config.toml
n_kv_head = 5
init_std_up = 0.0173
final_lr_fraction = 0.0
Each number is 200 + 20 x the weight over its row's rms, rounded and kept within 0 to 999. Layers, rows and columns count from 0. The size before them is the row's rms in percent of the matrix's.

# up: layer 8 MLP up, 1920x640, rms 0.0346, rows 55-154, columns 544-575
# down: layer 8 MLP down (transposed), 1920x640, rms 0.0267, rows 55-154, columns 544-575
up55,107,210,195,203,175,230,208,195,238,199,199,211,198,215,157,261,212,199,230,227,166,247,212,199,196,191,210,203,213,253,193,159,212
down55,105,190,161,189,172,166,159,197,200,210,216,157,199,224,203,171,235,180,194,138,228,184,185,232,257,190,149,208,200,204,236,190,197
up56,106,214,199,178,180,232,190,188,198,173,206,213,232,166,173,206,170,222,242,209,173,219,185,190,193,226,216,189,232,210,180,215,174
down56,105,187,188,204,216,194,203,222,183,210,208,241,221,169,257,205,166,187,205,184,221,221,218,215,193,207,169,220,199,207,182,211,199
up57,098,195,151,213,203,210,190,191,203,210,212,214,224,208,184,203,198,222,214,185,241,213,212,211,225,216,201,198,207,210,212,216,217
down57,101,211,192,192,180,239,181,215,180,187,195,230,224,206,200,230,158,171,198,206,190,202,182,187,201,188,192,202,216,192,197,242,175
up58,110,235,194,163,222,193,225,217,215,222,203,212,216,203,202,215,225,230,221,251,199,206,235,205,159,225,196,210,181,234,183,222,215
down58,099,148,176,226,214,220,161,226,242,225,185,211,214,231,173,167,207,214,193,219,215,186,203,185,211,185,190,186,185,193,198,205,193
up59,105,202,218,163,200,229,223,242,214,192,213,171,252,187,204,206,201,234,185,172,211,206,253,184,180,249,181,204,219,192,248,213,223
down59,106,170,201,202,205,182,210,217,224,214,245,219,216,197,189,220,235,221,175,185,192,203,172,232,179,233,190,213,215,194,207,177,231
up60,099,218,217,221,192,205,191,175,209,216,188,213,227,183,217,237,237,251,224,220,202,166,232,222,231,202,212,189,162,222,240,220,199
down60,100,262,194,207,229,193,180,218,190,211,234,181,212,198,206,209,202,196,185,191,205,208,195,189,180,182,207,207,221,185,194,222,212
up61,104,188,207,160,207,198,187,233,192,210,188,172,213,240,221,175,194,212,191,207,165,204,205,214,207,247,215,220,184,198,215,172,214
down61,102,169,207,182,221,197,196,249,222,193,209,182,173,149,179,175,217,189,164,221,219,180,206,203,189,215,209,192,222,235,134,179,214
up62,091,175,164,196,185,191,188,186,215,199,185,160,208,218,174,211,188,251,220,199,177,178,186,175,192,204,193,218,203,182,195,228,183
down62,093,196,203,174,185,234,186,200,205,213,240,191,199,180,207,179,203,173,178,198,196,225,173,207,205,177,195,197,203,207,229,189,250
up63,098,216,174,183,205,209,188,218,184,190,191,204,181,216,209,204,203,255,217,192,196,212,174,199,171,247,225,184,226,172,176,184,232
down63,094,174,217,200,192,219,218,213,180,188,199,191,203,197,199,214,220,238,191,210,191,228,200,197,210,203,208,211,158,197,154,197,212
up64,095,199,183,170,171,205,222,185,187,191,220,232,221,223,208,221,200,229,180,199,210,223,257,191,211,207,220,194,207,176,220,205,196
down64,094,210,160,216,201,206,203,204,167,193,183,201,186,178,210,191,189,203,193,213,161,188,235,197,195,187,172,206,203,207,202,212,238
up65,096,176,188,221,233,203,222,214,189,186,169,197,185,225,201,209,217,208,221,203,198,190,208,180,208,224,175,206,250,184,204,197,204
down65,098,187,174,201,176,189,200,196,188,190,161,211,188,199,195,207,189,195,182,190,171,186,220,190,194,213,193,209,186,145,181,192,193
up66,096,215,205,211,193,210,179,197,201,250,181,194,217,218,194,205,195,213,247,232,231,237,227,217,191,204,208,224,214,192,188,210,193
down66,104,222,221,184,217,191,198,150,189,203,222,191,175,215,190,200,207,210,185,190,226,187,186,207,200,209,221,174,190,196,188,212,201
up67,100,185,205,194,213,196,203,234,204,170,227,219,247,169,219,196,195,204,186,218,199,216,201,182,226,248,207,184,204,221,203,221,173
down67,100,195,184,206,208,213,204,213,216,211,196,188,214,213,221,177,155,213,194,206,162,206,178,209,196,186,187,222,169,200,196,207,200
up68,100,214,213,183,250,204,217,196,173,225,183,207,205,202,210,209,225,224,234,204,200,191,206,200,201,212,190,222,155,184,218,211,195
down68,101,194,217,196,220,213,218,196,188,212,190,225,190,187,258,192,218,211,199,246,173,183,190,221,189,235,181,190,194,221,205,218,180
up69,104,198,193,204,219,214,207,210,191,219,228,202,234,205,185,179,192,196,204,201,236,232,191,144,197,191,212,189,204,230,190,205,224
down69,103,174,202,216,205,213,173,240,215,221,198,193,183,228,196,211,213,210,160,191,218,189,224,201,211,220,218,145,210,167,224,197,186
up70,109,192,176,199,206,194,192,219,237,201,226,218,221,221,192,204,179,199,223,205,177,196,217,191,180,233,184,246,241,218,188,189,221
down70,109,185,242,207,201,180,212,192,248,198,214,239,155,190,191,206,200,172,172,199,179,210,172,199,188,189,177,222,222,188,198,221,188
up71,102,186,187,182,204,190,193,207,172,234,194,180,239,248,181,190,199,196,217,203,177,216,197,203,158,201,238,220,193,212,162,222,204
down71,106,164,216,232,207,171,171,189,192,204,254,173,197,214,196,194,224,182,211,204,206,162,199,211,211,229,232,231,245,213,199,162,235
up72,095,233,184,199,175,196,206,220,195,181,219,166,241,240,159,211,246,199,214,195,187,197,219,197,178,174,230,209,229,192,190,212,188
down72,096,227,202,221,214,181,223,209,241,186,219,212,189,201,197,196,209,177,193,205,174,201,192,258,200,220,192,199,191,195,187,164,226
up73,099,213,192,179,162,183,187,219,197,186,169,212,203,196,162,255,227,199,218,182,166,189,208,195,183,175,217,213,199,195,175,189,198
down73,093,202,210,230,220,201,215,204,186,206,232,196,211,172,159,155,166,183,166,239,190,222,175,174,223,206,210,216,190,225,228,191,200
up74,102,201,214,192,190,198,193,214,213,208,206,223,198,213,206,192,234,209,190,214,226,225,197,178,201,202,196,197,200,242,199,196,190
down74,102,179,220,195,173,212,225,199,215,186,188,212,206,221,208,175,217,172,218,175,218,179,249,160,233,196,193,213,180,181,229,220,189
up75,098,192,175,198,212,179,191,191,207,172,182,191,216,209,201,222,221,204,240,228,165,171,191,162,219,217,196,179,189,204,219,208,210
down75,094,225,194,198,207,242,192,226,210,220,212,193,229,192,205,191,234,238,213,200,210,210,210,168,191,207,208,176,190,254,147,196,181
up76,102,178,201,194,210,208,193,213,191,225,201,200,239,207,221,208,220,216,229,185,205,213,220,165,174,188,181,193,208,246,211,254,222
down76,098,200,189,185,156,236,184,176,195,170,205,204,202,216,166,173,217,236,216,196,224,211,162,209,200,172,195,179,175,189,222,209,185
up77,105,222,213,185,193,194,186,210,198,230,165,196,202,247,181,198,213,184,237,197,164,172,226,190,204,205,204,167,171,227,219,213,232
down77,109,195,210,221,216,213,175,202,232,226,228,232,215,220,223,214,216,215,207,235,206,197,205,176,180,198,163,230,216,235,210,192,200
up78,102,213,230,165,188,184,199,210,209,227,214,178,185,237,221,206,138,167,225,228,182,233,194,199,187,199,231,210,194,174,185,187,211
down78,101,235,203,201,134,185,158,213,224,224,190,199,206,193,213,254,230,223,155,219,207,211,210,190,213,175,203,182,225,212,172,226,166
up79,100,183,207,222,201,201,194,223,169,176,204,204,233,191,192,219,203,213,159,199,214,227,205,172,210,196,239,194,238,210,213,190,202
down79,101,196,235,200,204,207,186,179,188,179,172,167,195,187,179,229,197,226,240,198,210,212,233,196,217,205,205,186,213,209,182,195,232
up80,101,235,212,188,205,219,205,204,171,231,219,224,182,186,177,180,203,207,201,189,202,247,227,181,228,189,196,235,173,192,206,211,212
down80,102,171,180,278,209,191,208,207,167,207,189,183,195,240,216,194,197,180,167,187,197,195,180,224,205,181,218,225,225,189,182,170,220
up81,098,193,220,199,172,207,203,153,231,189,212,219,200,208,182,200,196,214,175,206,183,202,166,204,205,195,191,210,171,219,234,198,221
down81,095,208,198,226,214,201,165,233,184,202,218,211,215,211,175,196,181,190,173,196,187,187,199,206,210,234,220,167,220,183,184,204,177
up82,104,218,209,208,197,185,217,195,191,213,225,220,221,182,200,183,226,194,196,200,194,221,195,222,214,192,194,194,210,178,218,214,215
down82,109,159,193,198,205,195,180,195,184,203,218,193,190,202,174,222,197,221,217,206,196,161,199,222,192,276,197,188,220,223,205,217,209
up83,092,227,213,177,198,209,189,188,195,190,155,193,230,236,158,163,185,219,183,209,217,187,175,169,192,205,238,195,200,209,205,187,190
down83,089,223,189,201,208,168,202,198,192,216,185,231,219,183,231,173,224,195,221,215,177,204,175,224,228,209,184,209,223,219,244,231,176
up84,106,229,192,209,183,263,251,185,178,213,212,219,206,199,144,172,230,195,205,201,167,187,203,201,186,203,228,240,175,210,221,153,163
down84,106,185,172,193,228,189,203,226,212,188,216,222,214,210,191,191,173,175,165,206,188,207,237,203,181,205,235,201,223,181,209,222,188
up85,099,201,194,185,191,205,177,179,189,189,218,230,221,195,150,232,205,226,225,184,245,193,222,177,199,163,204,214,218,187,195,192,182
down85,103,185,206,212,208,173,208,204,172,225,213,193,211,243,211,180,134,214,225,197,203,218,213,168,183,207,184,199,197,201,208,193,187
up86,088,201,191,173,218,190,222,203,206,195,204,227,202,182,198,224,196,228,220,213,204,219,212,170,171,241,218,191,197,200,233,208,206
down86,087,179,222,189,195,225,211,211,211,206,206,221,169,216,218,201,196,189,204,201,196,201,270,214,210,189,185,201,201,180,173,211,194
up87,098,189,166,196,206,185,196,212,232,196,191,195,220,196,200,234,211,223,208,184,181,171,203,209,186,206,191,202,197,191,206,213,172
down87,101,168,220,190,217,187,187,189,200,212,169,199,206,189,273,157,183,197,223,214,219,210,202,197,202,208,202,191,190,203,187,209,190
up88,100,199,197,168,193,197,202,174,168,218,182,202,226,200,206,218,205,205,194,207,218,197,195,174,178,173,185,209,186,188,184,211,200
down88,099,183,202,202,187,183,195,197,213,193,202,197,168,202,163,179,200,218,203,215,156,247,209,187,197,226,204,172,213,220,192,209,190
up89,097,220,192,203,244,160,223,183,215,210,194,237,197,210,175,194,216,222,167,203,195,199,217,210,213,192,244,206,200,189,201,232,178
down89,098,168,223,182,202,173,201,164,160,210,208,216,218,186,195,209,182,169,211,203,196,226,179,210,197,209,183,161,189,178,191,220,177
up90,110,197,187,192,236,182,220,226,197,173,194,231,189,209,192,195,222,226,176,218,183,167,191,197,205,214,202,211,201,185,190,211,182
down90,113,148,210,206,191,194,192,178,215,202,193,191,251,150,196,222,203,203,190,173,219,174,205,244,199,254,163,179,187,188,224,201,168
up91,096,181,162,180,219,202,208,181,164,217,181,207,212,177,209,180,208,186,237,201,190,182,222,209,234,187,202,216,228,226,168,197,194
down91,089,199,202,203,197,222,194,173,197,174,211,201,185,239,187,185,200,185,185,223,197,187,217,187,197,231,198,198,223,190,219,253,197
up92,102,202,179,202,216,221,199,171,216,229,206,212,217,195,204,201,168,211,224,220,191,238,191,220,194,206,199,189,210,214,244,159,203
down92,101,196,173,184,216,187,200,213,206,167,210,191,235,216,205,205,213,197,192,220,194,182,225,199,209,199,224,191,193,237,173,167,157
up93,095,211,211,229,188,178,171,224,206,188,200,205,198,190,198,220,212,197,204,214,208,186,191,197,242,195,210,203,200,228,218,172,221
down93,093,209,185,196,202,208,176,195,182,232,226,202,204,181,200,157,184,208,238,206,131,208,213,156,222,220,213,188,182,228,199,175,211
up94,095,211,189,190,192,223,179,181,217,173,190,162,213,207,184,226,201,190,218,193,177,222,207,182,200,211,200,213,230,190,199,211,215
down94,099,184,201,207,185,198,173,168,202,178,215,206,210,160,183,214,168,223,221,218,167,199,191,199,220,210,195,156,223,165,194,232,229
up95,098,188,180,184,232,206,174,184,233,217,208,178,221,209,203,207,220,215,240,201,205,186,211,173,217,193,176,204,190,208,204,206,229
down95,097,221,209,197,196,200,180,190,207,210,225,180,215,180,187,209,221,200,211,188,201,200,203,187,207,214,198,187,175,220,199,207,195
up96,102,224,191,197,216,176,200,256,220,230,210,198,179,192,245,200,216,221,181,199,241,193,199,162,182,198,180,196,183,175,173,193,231
down96,104,199,182,181,229,196,191,200,206,209,193,185,212,190,184,194,193,227,193,219,204,226,204,193,220,192,231,214,180,210,184,213,187
up97,109,207,194,198,195,230,206,211,193,213,208,214,232,227,207,236,217,190,201,189,170,206,211,187,195,200,236,199,183,180,177,189,199
down97,106,227,185,195,220,205,238,214,209,242,175,192,171,219,171,226,185,237,205,166,215,180,187,180,233,213,203,178,208,227,196,195,238
up98,110,222,208,225,192,248,208,190,230,224,177,208,218,211,200,194,213,186,209,207,203,221,198,181,174,246,194,216,189,227,197,185,161
down98,111,198,149,205,231,172,200,208,181,228,167,214,194,199,203,197,209,184,175,227,183,165,177,221,153,231,209,223,163,213,222,178,216
up99,095,189,185,207,212,208,226,214,224,214,190,211,202,191,202,217,197,194,159,205,246,188,162,186,207,214,175,182,167,247,202,160,165
down99,098,177,159,187,199,186,208,218,206,176,189,204,203,231,193,182,221,191,194,221,185,189,218,196,153,217,200,167,170,222,200,200,206
up100,100,207,184,214,188,210,213,190,202,196,231,190,201,167,203,210,202,201,195,189,230,206,165,171,213,183,196,213,196,208,215,177,205
down100,100,188,227,213,232,190,207,197,226,175,181,232,175,202,223,184,197,227,186,182,217,207,204,206,182,179,207,193,220,231,177,211,214
up101,108,212,202,182,189,219,204,238,166,241,192,215,229,219,190,225,208,212,210,220,222,213,201,193,202,203,207,212,179,194,218,182,227
down101,105,218,185,182,179,174,216,192,164,203,200,231,239,212,210,188,183,226,201,192,263,217,245,182,162,191,172,204,175,210,186,181,214
up102,098,209,179,202,206,240,219,218,181,200,196,188,204,237,207,206,199,219,173,168,213,229,175,207,217,204,212,198,189,218,180,193,202
down102,096,186,233,206,229,176,184,164,205,209,210,185,202,183,179,213,143,221,182,224,219,193,182,216,193,192,198,221,177,197,162,193,227
up103,097,248,165,201,193,204,204,232,190,224,181,193,189,213,189,185,201,210,198,197,235,185,229,192,230,225,222,209,184,200,227,216,203
down103,098,199,177,199,196,214,184,194,247,215,210,194,182,181,195,224,182,210,189,220,193,174,192,188,224,188,207,187,173,181,195,199,189
up104,092,186,183,188,195,190,205,194,174,176,180,178,183,181,191,174,215,150,169,211,180,166,186,230,195,201,209,184,166,202,201,184,203
down104,087,212,226,181,199,199,210,184,213,192,191,219,194,180,205,213,229,230,150,185,230,162,176,161,177,236,219,191,205,225,217,192,218
up105,090,214,206,172,197,212,201,227,208,174,211,185,257,176,198,212,214,212,175,193,209,248,229,200,190,244,207,193,190,209,177,192,243
down105,088,198,200,235,214,193,217,184,211,201,198,192,177,189,182,201,181,190,190,199,178,170,176,212,220,187,187,187,187,160,212,214,167
up106,099,213,188,169,175,220,202,234,200,180,225,218,214,192,206,166,208,220,202,215,182,219,182,199,208,230,211,178,228,215,212,186,199
down106,096,201,228,197,210,182,215,164,172,227,196,195,198,179,201,202,196,203,170,203,213,188,169,198,192,170,178,217,163,216,203,186,228
up107,096,242,209,173,216,203,200,195,165,215,173,155,207,211,206,204,219,219,260,180,223,228,207,194,166,198,198,163,205,174,228,184,232
down107,082,166,209,186,156,182,223,222,195,207,241,209,200,219,164,240,214,192,183,217,217,191,168,201,202,213,225,206,231,229,208,194,210
up108,108,237,194,209,180,219,217,171,210,204,188,215,216,187,194,217,222,170,225,217,188,191,201,194,213,243,160,214,161,216,173,238,198
down108,107,184,198,224,201,207,211,166,188,205,185,200,213,208,190,207,176,206,222,201,182,202,216,192,206,157,200,226,179,200,203,168,182
up109,091,216,216,188,203,193,190,185,184,191,185,179,224,221,189,185,204,206,198,192,214,191,200,196,171,218,184,189,202,209,169,216,200
down109,090,240,218,192,184,219,193,215,177,226,201,190,198,231,184,186,221,226,187,185,242,220,189,215,204,176,193,213,184,219,179,200,237
up110,103,207,189,180,205,179,191,208,214,166,200,192,223,170,216,199,201,226,211,174,201,183,227,207,204,188,226,209,203,233,180,209,223
down110,101,182,199,207,157,205,191,235,183,189,186,204,194,222,181,224,189,193,200,214,176,233,217,213,204,170,202,220,214,235,180,178,198
up111,100,196,205,191,213,213,231,193,216,190,214,238,223,206,195,206,185,238,188,189,209,195,218,194,198,216,166,211,201,212,207,207,199
down111,102,203,193,222,195,150,205,237,171,199,230,235,220,230,193,179,204,200,223,197,219,181,199,199,172,180,217,183,177,183,181,180,218
up112,112,191,204,206,210,258,216,203,210,222,210,244,170,230,170,224,215,212,213,208,213,181,207,207,196,183,226,157,198,221,171,177,225
down112,110,202,175,188,215,187,216,216,196,177,192,162,202,191,216,207,187,181,180,180,175,225,203,195,182,212,179,179,211,237,208,196,183
up113,102,207,173,215,203,249,234,186,197,142,207,198,218,206,226,198,190,229,183,236,202,223,167,186,164,207,216,199,197,201,182,231,179
down113,106,199,213,190,189,216,164,186,198,190,195,209,197,179,189,190,187,209,166,172,197,190,229,228,217,210,198,198,234,183,201,163,212
up114,100,223,172,163,214,210,248,213,198,205,183,180,204,209,186,225,227,218,209,202,236,214,214,209,235,206,196,221,222,207,176,189,198
down114,102,233,185,184,208,233,238,186,196,189,193,195,176,196,178,213,199,185,193,161,196,152,183,210,247,183,189,198,186,178,188,173,219
up115,102,183,207,204,245,202,223,238,177,201,208,229,229,172,182,165,220,195,165,202,175,214,195,185,179,234,198,208,199,218,222,191,216
down115,108,245,200,207,203,204,187,203,175,203,173,210,168,221,197,210,227,218,131,172,242,212,198,237,214,193,216,215,193,229,208,189,206
up116,090,207,150,198,225,229,198,194,167,239,172,212,194,201,169,205,225,150,214,171,206,225,215,192,223,193,208,164,199,225,161,179,213
down116,093,186,186,200,211,205,189,195,192,227,176,194,211,203,181,211,188,223,193,205,190,199,232,223,199,223,243,226,217,209,190,216,192
up117,093,213,162,209,207,202,186,186,220,185,196,213,184,190,172,214,223,142,187,209,203,194,203,209,201,178,223,203,250,204,204,208,196
down117,092,214,215,186,197,212,185,188,172,208,179,203,233,226,198,195,200,233,219,182,217,205,219,194,193,235,217,165,170,148,203,217,196
up118,098,224,191,177,183,204,189,210,204,204,181,188,224,190,189,218,204,186,198,210,233,220,219,193,173,220,205,196,206,209,176,233,187
down118,102,199,194,202,158,191,209,196,216,211,226,211,198,212,231,222,231,237,205,179,205,215,216,181,179,213,216,187,170,212,215,189,201
up119,103,201,181,197,193,222,233,205,190,183,205,203,186,185,193,216,225,200,214,216,184,230,219,195,195,177,200,232,205,164,191,195,218
down119,107,196,213,196,190,197,201,181,200,192,207,204,206,216,226,208,186,193,183,246,195,186,175,158,198,185,187,204,182,202,184,186,232
up120,104,231,171,241,215,216,247,206,225,222,228,212,186,212,212,235,216,191,208,238,197,190,193,181,170,194,200,178,202,217,218,201,198
down120,105,193,196,190,229,214,190,222,206,205,179,180,216,214,195,226,172,206,172,185,175,238,184,202,208,209,177,208,196,196,227,146,200
up121,114,251,198,230,206,212,193,219,194,210,192,220,201,226,210,191,187,224,184,200,227,196,250,191,176,214,235,200,155,176,196,185,189
down121,113,218,207,186,198,168,211,237,175,240,226,186,204,198,226,196,197,181,193,199,224,164,208,186,211,200,205,222,201,170,195,199,177
up122,095,198,208,192,170,202,181,204,188,206,151,190,220,228,223,180,225,210,192,238,181,227,204,212,202,187,189,199,181,216,195,177,188
down122,096,213,167,216,176,189,168,220,164,197,210,178,194,186,211,180,204,213,203,198,175,192,248,239,183,208,207,161,203,181,198,196,237
up123,102,191,201,204,206,209,213,199,202,204,175,216,195,197,162,217,205,243,217,184,208,213,221,183,144,220,223,221,195,225,188,202,203
down123,102,197,174,194,237,182,208,217,219,195,198,202,192,185,193,214,194,197,158,210,177,198,206,236,203,178,225,210,194,205,210,264,203
up124,103,202,189,173,199,212,197,206,201,178,184,171,201,199,208,213,221,219,212,203,200,195,212,183,189,232,208,190,218,242,207,213,185
down124,104,147,200,216,195,227,170,160,205,224,219,227,212,179,194,208,214,230,164,174,245,226,198,204,201,188,204,190,207,204,204,232,206
up125,106,169,223,215,209,204,217,215,195,197,180,232,215,181,172,169,212,199,184,199,230,174,223,148,235,207,221,202,212,209,212,202,169
down125,105,239,180,180,239,211,189,210,202,200,214,171,211,181,222,212,198,185,195,191,195,223,221,231,188,207,177,222,218,222,172,210,207
up126,102,219,203,218,214,189,187,184,194,183,169,222,202,223,205,160,194,223,184,184,177,161,222,152,172,230,208,186,191,227,171,194,207
down126,104,241,197,187,197,221,213,192,218,205,164,133,182,186,177,192,185,224,232,213,200,187,212,185,205,225,214,198,207,202,187,192,173
up127,092,204,189,238,217,196,198,185,198,236,176,178,185,198,197,184,209,197,208,210,186,197,192,187,212,165,222,211,205,205,201,209,168
down127,091,163,214,175,165,224,221,216,234,191,190,199,220,200,205,197,182,215,186,207,226,185,217,175,207,200,164,204,193,174,225,202,216
up128,108,195,200,215,187,206,195,211,192,210,205,203,175,168,182,234,229,187,180,194,192,249,222,191,169,217,182,235,207,178,195,181,207
down128,105,180,223,230,229,208,225,232,214,211,201,169,219,180,205,207,235,199,240,205,200,192,243,198,216,168,196,151,206,218,187,190,189
up129,092,202,212,143,192,181,182,216,161,166,198,227,236,204,203,237,180,196,179,240,201,229,199,218,196,239,191,189,194,209,194,153,234
down129,087,168,194,211,251,194,228,210,161,203,200,193,180,208,213,216,159,194,205,167,213,153,222,177,231,178,225,192,172,188,197,218,138
up130,104,184,139,183,228,247,226,213,186,222,190,228,190,177,194,212,198,188,212,210,214,188,180,169,198,200,212,214,191,187,208,165,187
down130,101,158,184,179,199,180,194,226,177,229,183,198,213,229,195,214,200,197,174,245,211,227,249,225,170,196,188,197,192,194,182,195,214
up131,106,198,208,202,183,185,210,187,207,201,174,235,218,219,166,226,193,241,206,186,209,193,193,183,206,235,221,210,194,223,179,198,207
down131,107,214,201,211,202,202,193,224,194,202,220,219,171,212,207,204,179,192,214,230,160,190,165,239,227,175,183,182,216,204,231,211,188
up132,095,181,196,203,243,200,191,230,201,194,199,222,181,209,211,202,187,218,217,199,213,197,202,205,204,241,203,175,218,190,187,218,181
down132,096,205,213,183,200,201,202,216,217,203,227,190,221,206,179,216,210,204,189,208,253,173,200,207,189,215,219,192,237,215,199,218,207
up133,112,217,197,190,182,197,196,191,212,206,206,193,209,191,207,199,217,188,190,226,174,195,172,199,181,222,213,208,226,226,206,198,194
down133,110,196,190,193,208,199,213,233,188,209,192,203,190,207,221,204,186,172,202,212,179,200,176,193,168,201,202,206,208,201,210,222,214
up134,093,177,210,190,223,207,208,231,182,192,240,223,265,228,202,186,202,198,228,195,198,247,193,195,198,200,190,200,190,197,213,225,198
down134,092,159,164,212,198,194,182,203,202,222,180,204,215,194,200,192,218,229,206,221,196,213,203,175,199,197,201,187,205,195,179,153,198
up135,094,209,195,190,258,194,211,170,245,197,166,232,202,196,173,212,180,191,226,234,202,221,205,191,170,219,223,164,219,202,220,165,213
down135,092,208,206,197,223,187,204,217,216,235,212,216,198,210,228,226,217,195,223,176,227,221,245,211,172,205,218,187,204,165,209,177,204
up136,101,210,188,219,212,223,196,222,190,193,232,280,184,174,224,198,249,186,187,211,216,200,197,204,197,207,193,192,197,212,211,193,217
down136,101,189,191,199,189,209,195,191,215,190,177,221,198,200,204,205,189,230,192,201,184,167,206,210,203,206,175,205,216,209,194,177,201
up137,102,197,203,198,177,237,193,204,201,217,214,194,208,179,170,221,190,182,209,208,227,177,199,208,204,183,205,186,207,221,230,198,212
down137,103,208,208,207,203,204,198,205,212,225,176,209,205,189,251,195,200,233,208,195,222,232,209,224,177,249,200,196,235,228,216,175,233
up138,101,195,190,195,192,184,205,199,191,212,183,204,198,213,191,201,152,209,213,219,214,200,188,169,164,187,205,202,214,188,218,199,186
down138,098,190,211,220,190,207,171,184,205,212,200,222,211,195,190,186,206,171,209,198,221,182,208,181,203,193,224,181,203,202,162,227,183
up139,095,215,212,206,211,202,178,208,219,202,214,208,207,201,199,202,206,187,204,193,207,208,219,173,222,170,196,199,203,176,222,199,204
down139,095,199,176,214,167,211,166,197,200,184,180,198,194,223,209,186,231,202,219,213,184,173,185,192,183,176,214,186,233,175,226,236,210
up140,094,232,229,221,191,193,208,217,218,189,182,196,212,209,195,194,169,203,207,188,207,195,205,218,202,209,202,201,243,213,194,210,206
down140,091,185,164,190,216,184,217,198,179,213,181,183,198,227,191,230,218,212,214,221,196,216,182,188,224,186,196,245,156,197,223,188,176
up141,101,235,205,186,202,193,195,208,208,208,159,200,198,226,208,218,240,197,221,189,203,172,192,215,151,197,212,197,239,226,157,199,229
down141,095,194,203,201,204,220,205,177,190,234,191,194,207,212,195,195,207,202,197,181,207,221,227,183,220,192,210,168,203,177,222,209,199
up142,092,211,188,216,198,207,181,255,229,218,224,196,216,214,172,189,161,194,191,201,212,225,200,192,216,234,197,189,239,237,191,198,177
down142,092,183,191,208,223,180,220,189,188,214,165,207,212,211,173,229,208,214,232,172,174,237,218,180,190,196,189,198,177,209,248,179,183
up143,106,177,193,214,191,180,207,187,162,187,199,189,226,182,193,196,227,197,202,197,193,203,215,195,198,231,218,219,211,219,210,203,204
down143,107,169,207,197,183,196,221,189,223,174,218,201,175,184,169,201,186,178,162,179,213,180,174,213,184,212,180,183,201,191,227,211,212
up144,097,217,185,172,197,213,213,168,199,179,197,203,213,183,186,222,214,217,253,187,167,186,219,183,200,179,220,222,201,206,222,192,210
down144,100,213,183,184,191,188,178,181,226,223,190,213,190,193,202,208,193,216,168,182,203,186,226,196,205,172,182,189,183,199,195,245,231
up145,104,199,232,226,190,192,198,223,198,173,201,221,205,185,170,207,215,245,186,191,214,257,198,171,178,212,213,193,185,215,209,210,200
down145,107,207,213,220,197,213,194,226,214,183,228,187,211,183,204,195,206,190,204,181,190,190,183,156,167,186,254,179,199,229,193,211,207
up146,105,219,200,159,237,194,162,191,201,222,177,194,226,238,195,186,210,186,221,206,220,188,193,206,216,208,212,219,211,232,213,214,244
down146,105,190,225,251,189,199,207,192,218,193,208,219,198,180,164,194,205,194,199,175,152,190,195,204,181,203,223,207,193,173,175,244,213
up147,100,210,209,196,204,160,223,212,191,233,185,190,236,217,197,209,211,212,201,188,188,210,247,226,197,213,224,205,218,196,165,229,166
down147,106,209,205,199,182,221,176,228,178,191,205,166,227,179,188,247,187,215,175,173,186,191,222,237,189,229,213,196,168,188,215,221,182
up148,103,196,217,229,207,195,255,187,165,219,191,213,176,195,216,188,186,191,209,215,227,228,215,191,215,209,194,221,231,191,231,172,191
down148,102,187,192,212,190,206,174,215,194,204,215,183,235,234,194,210,209,196,196,202,204,175,174,201,200,198,183,174,212,209,212,197,161
up149,096,189,188,185,196,230,192,195,181,173,180,195,168,244,175,221,205,197,203,185,194,222,220,201,185,204,227,212,204,206,202,200,174
down149,094,248,193,216,217,219,181,239,176,228,195,168,179,207,180,206,209,196,256,227,189,161,196,240,200,197,208,223,177,197,191,213,177
up150,094,231,186,192,232,161,231,196,199,199,185,213,221,215,179,227,244,209,219,238,184,171,193,183,203,211,188,203,180,205,172,184,189
down150,088,185,214,179,207,171,188,240,232,216,232,211,193,190,198,186,193,216,196,205,186,214,172,204,168,226,209,178,226,197,166,198,208
up151,099,228,195,162,221,213,217,184,199,186,213,239,192,167,165,215,214,185,197,193,178,182,183,184,210,222,205,217,214,216,203,179,186
down151,097,195,229,216,206,162,181,218,213,213,243,163,239,191,215,195,197,220,220,205,168,215,209,214,209,199,224,219,225,206,213,168,196
up152,104,211,189,228,198,221,167,216,216,212,201,216,176,199,190,211,206,195,204,211,219,211,231,204,211,193,172,193,210,213,206,206,143
down152,103,226,182,188,159,186,184,167,180,247,192,176,157,218,177,208,201,202,205,192,214,212,217,205,200,175,210,205,174,197,211,203,215
up153,100,206,217,189,230,166,211,207,207,191,163,207,188,215,188,209,203,192,215,209,203,216,178,209,207,206,233,186,171,194,228,228,246
down153,099,221,210,188,219,205,212,201,149,221,222,175,182,200,140,204,212,218,198,184,203,235,164,204,228,198,175,199,226,188,190,228,204
up154,108,217,194,210,208,193,186,218,172,209,215,176,201,209,182,190,210,196,191,206,184,207,212,200,194,222,204,195,203,243,211,193,219
down154,107,178,210,191,229,185,206,192,204,186,187,215,203,207,179,198,189,208,202,206,197,190,221,153,221,214,168,205,185,172,181,190,187